config = dict(
    intermediate_size=3072,
    positions='rope',
    qk_norm=True,
    parallel_block=False,
    extras=['local attention windows', 'shifted keys', 'normalized values', 'value embeddings', 'hashed n-gram embeddings', 'capped logits'],
    init_std_up=0.016,
    init_std_down=0.0,
    beta1=0.9,
    weight_decay=0.46,
    schedule='wsd',
    decay_fraction=0.869,
    decay_shape='cos',
    doc_mask=True,
)
Each number is 128 + 32 x the weight over its row's rms, rounded and kept within 0 to 255. Layers, rows and columns count from 0. Numbers have three digits each. The size before them is the row's rms in percent of the matrix's.

# layer 5 attention key, 768x768, rms 0.0203, rows 0-82, columns 288-319
082:082126113163130166176108176109108158094160149151107190197131129125097081173148135102164083127080
091:139184145117105100105100081135078168140101141167150116116108158183127112143201068107122161114079
071:085117090122126142061117082183166188135113085114122138113140110154092103149184107175083116105166
094:099173128139093114149106181125142122134092133098195114092181118098163146106101089086158156128099
074:074126138128198136181138149145120133124117138105035141120083158131092072169094120114087174121106
127:103104100148171114137138168110142089124112110097197179064201117173129160134142092108129131146143
080:107043103144150082118132113184125141137119159134104200131131187066099089155111118176114160121154
078:157136100066112178121121117092128185108135113174118059181046107173137134135111159141133140121111
118:180152143132144136112126068136174180076173109146086113174098148145135099094129149100107135089143
102:147166176078088173138142133169135160113169133129137133119068157168111158149072150098098122092138
098:194212125147116131133117151168143112123118147128130153102113134156173134071094138164126095117081
109:152128116139107145144111095088136077163114134124162104153162108158105129151106143165125161077117
104:116196056176150123125115116179219158109094133164095147135116151177126094174137109110136092137098
096:143104100146093089161153115160102163147138097135138143101114083122116145089147102175138115137119
096:093164106142126076109085141136146144149116095165120113200128142114121138150130140130187129094098
106:133110161087109136111062056074101147173099130142137066076117102070124164080113131078122099110139
077:104133140130118098105113087098138121081176124138134097057117089121145083152172100150100132135105
079:123199118110125150069122130177178140167136097109141103123113081129075134145091165147144117202136
103:139140084136166170164106152116170112093123090070164101137156080101075192105104115105120136130142
112:076109109120126074116129041142132133138135147114085116145103139135095085119121103147100159160105
112:136175133142094155141065147110129148130126109127194122107148036145095180135123150064110086129127
080:124133157124164113150123104123128112136122085153174116090191095085143132120148158119174154133125
136:140136101138149120135104164131152121154084120111181104076148102117106167110085122088160096110168
165:158139153097132136117144086116115144102164111156061103168065169150098107098150183122102137112109
102:096098107101123116064141125150124066105110121097127092075155193136124113143173064130151157197121
093:101114057157123137122067104165134143150131171134072158071142101129140153121160096145153100149135
111:126094128050124189118174121159175114071145147133090092125116156090107123136168223120145108123129
072:124195088138126137119080107124102172171159163136132102161121109083094127181181168094114052178172
104:137102134057169135138146124121096145145093171134094080128090099117163143095165173104161139152151
091:128113127154148116127141113074144119195133159143189142098118107137106092105170137099108103092125
084:200195126083087178125102093055114186073121140116103156140141069122131193113155135089092099131127
091:177165124144144111123137136106107133099175148117141105103119100155047178160169154127131055093155
120:153193158138155111107123160129080143115142085139115169162133106091127118145143085080108103158126
108:166178170085175187074157176082049108105128124123075111154103127174171109116140141141095151120104
099:213107186147058136088103140185091123082117102159117142122127146153122095136136148133089166147126
097:078136105135135133149097116144095124189175127136132163150124144106152142072108121147171130105097
112:124111118104156110118205144126112104129134145141138084019187077150142106132137087129152120108172
079:195159149070068151171081084111136199162126174193161136160099078122107110149195143132130107064134
101:117180127170197092144111160159053135187090111106170101142159101116154086121119161132186092108078
107:151187152141152134062113224137132136153124165134145098078161111182106085163127108101157091155158
102:138120108169118198142130130201149157079124115090171109169071205192153102126081156118152163053172
113:123131153082153157102141186118094134108168111076136073131171175133155127105133134128160111106103
097:119134126125225151172119182106131087112078132089127111188100100189130159173154129093074110140150
107:122107125161157154071122165094114078114170112115163154134098140141119152152129177114117177193190
103:143152145108128084128114103124108131140140137129131097160075120090104145106176101106129125162133
095:191124111143152146120135095142144161113138138167067104119110131158127125135179114143157130101161
100:124134165141129105163189125063096126061151152149096084139135153149136147093155158125086102151116
102:101144109121138161149157118050094117104143120093143135100148122112131164150171148149137159077175
103:120104072128102112099151124163154174159089113128107105165139090097068067157053080178103152126131
101:091120096190164110166164145176127161119155107106088116157165141123167103181125086128118073174115
100:145106163153133180137123076140153153110168113111141089136090159107118173107157101129148113131156
099:146121102100100138110126119076138163161095134123153142083161081122109096136118109135115115152147
101:138156119176138109136167112091146118151139101159156054017127155087108125120110125141160091149109
111:124087133085103142105125139163118124106151138166119091143119154165127106142189146077120136153141
104:175141089146142097114161077135097165105041103170117170160130095115153060156119097110124122146119
089:120058123145090138143151156118140120115150062097119142083105150074121139193074182094146122076160
096:146110094102070123162126121134146134100144130079123086151106103179124120104116169092058132142128
094:105216109146117115191093099049187118165126158091128179099123148147098095131100122122118083141099
094:113149154115110136104167145098071064111088103089087090190091176158164126143144109114115172190142
100:118112132116142112125126094076121146153150115118129159183102147132126104150106104108141140100142
108:086114129165115136158164125116108153170106161114147127183158133081171097143103140150111114183146
091:223148111135087147126182156164098100117140089147086120175089116110135132131130127104067131132129
092:153170099135141126129097082160115164110146132190139202131123097133145125132214117125069090151132
102:074128137157170128088140196192198075142131125129106129115176066125154139091092070135100079169115
074:138113131109131158153141181092123085086150089075130135108118147045087130150126097197094120143142
082:131076130132129103184191121077132188115184097176162109205109103101108185112111187106133123133121
099:159126127131139164109148157092143134050116112132130147094134093133125159159164140154116116119122
097:170138155121098137146191151115150142128126144164130141128193105152150157195120168089092052157084
084:093090107095140113094115106145123162132061204096061105102118161079099096090127120117166140133130
082:152142123142115119070099096091151155132143053114179089197089138114139113179110129152137096113132
134:165166104136152153107120156125159162153100082112175148128126062132112106185130089143166110141134
123:168140104171161152133132229116178120125069149175179146079208133142105150158094125110122107140135
111:146091134099138162103129089084139135140130088099043102158123130149116121116162108156111141128126
091:159162137161123208129141133080146143161151150156159108123128163113123139082161119122095101148116
099:200168110103105161132137137135140096129096168097090163077120134152085129148117160147103088151154
101:094099115098247095183147159078111181139189133164128130134097154116181127109130145192066065168113
094:106112142129119121103137091128214122087131091116064185116091143140082150125167107147154120127101
096:174103197106115200119102173115156100122150066131151122175172150111093148122146079108149113135092
106:181122187132083103109109080108123118064107143120110131099152086161144101167131151186118123123165
091:148115140184109094162120140111095124111141085128092125062139148142122165143101138129123107160113
076:062092111174156155130175121101104155155156072133182189143138120154116149126154178114134098115133
082:139133096132135090147128097127160111129140218168077103134142158166166088077099122145110101130123
080:142104148195104136192138162117100180136160127135125193148123054129141118144144136109136128152093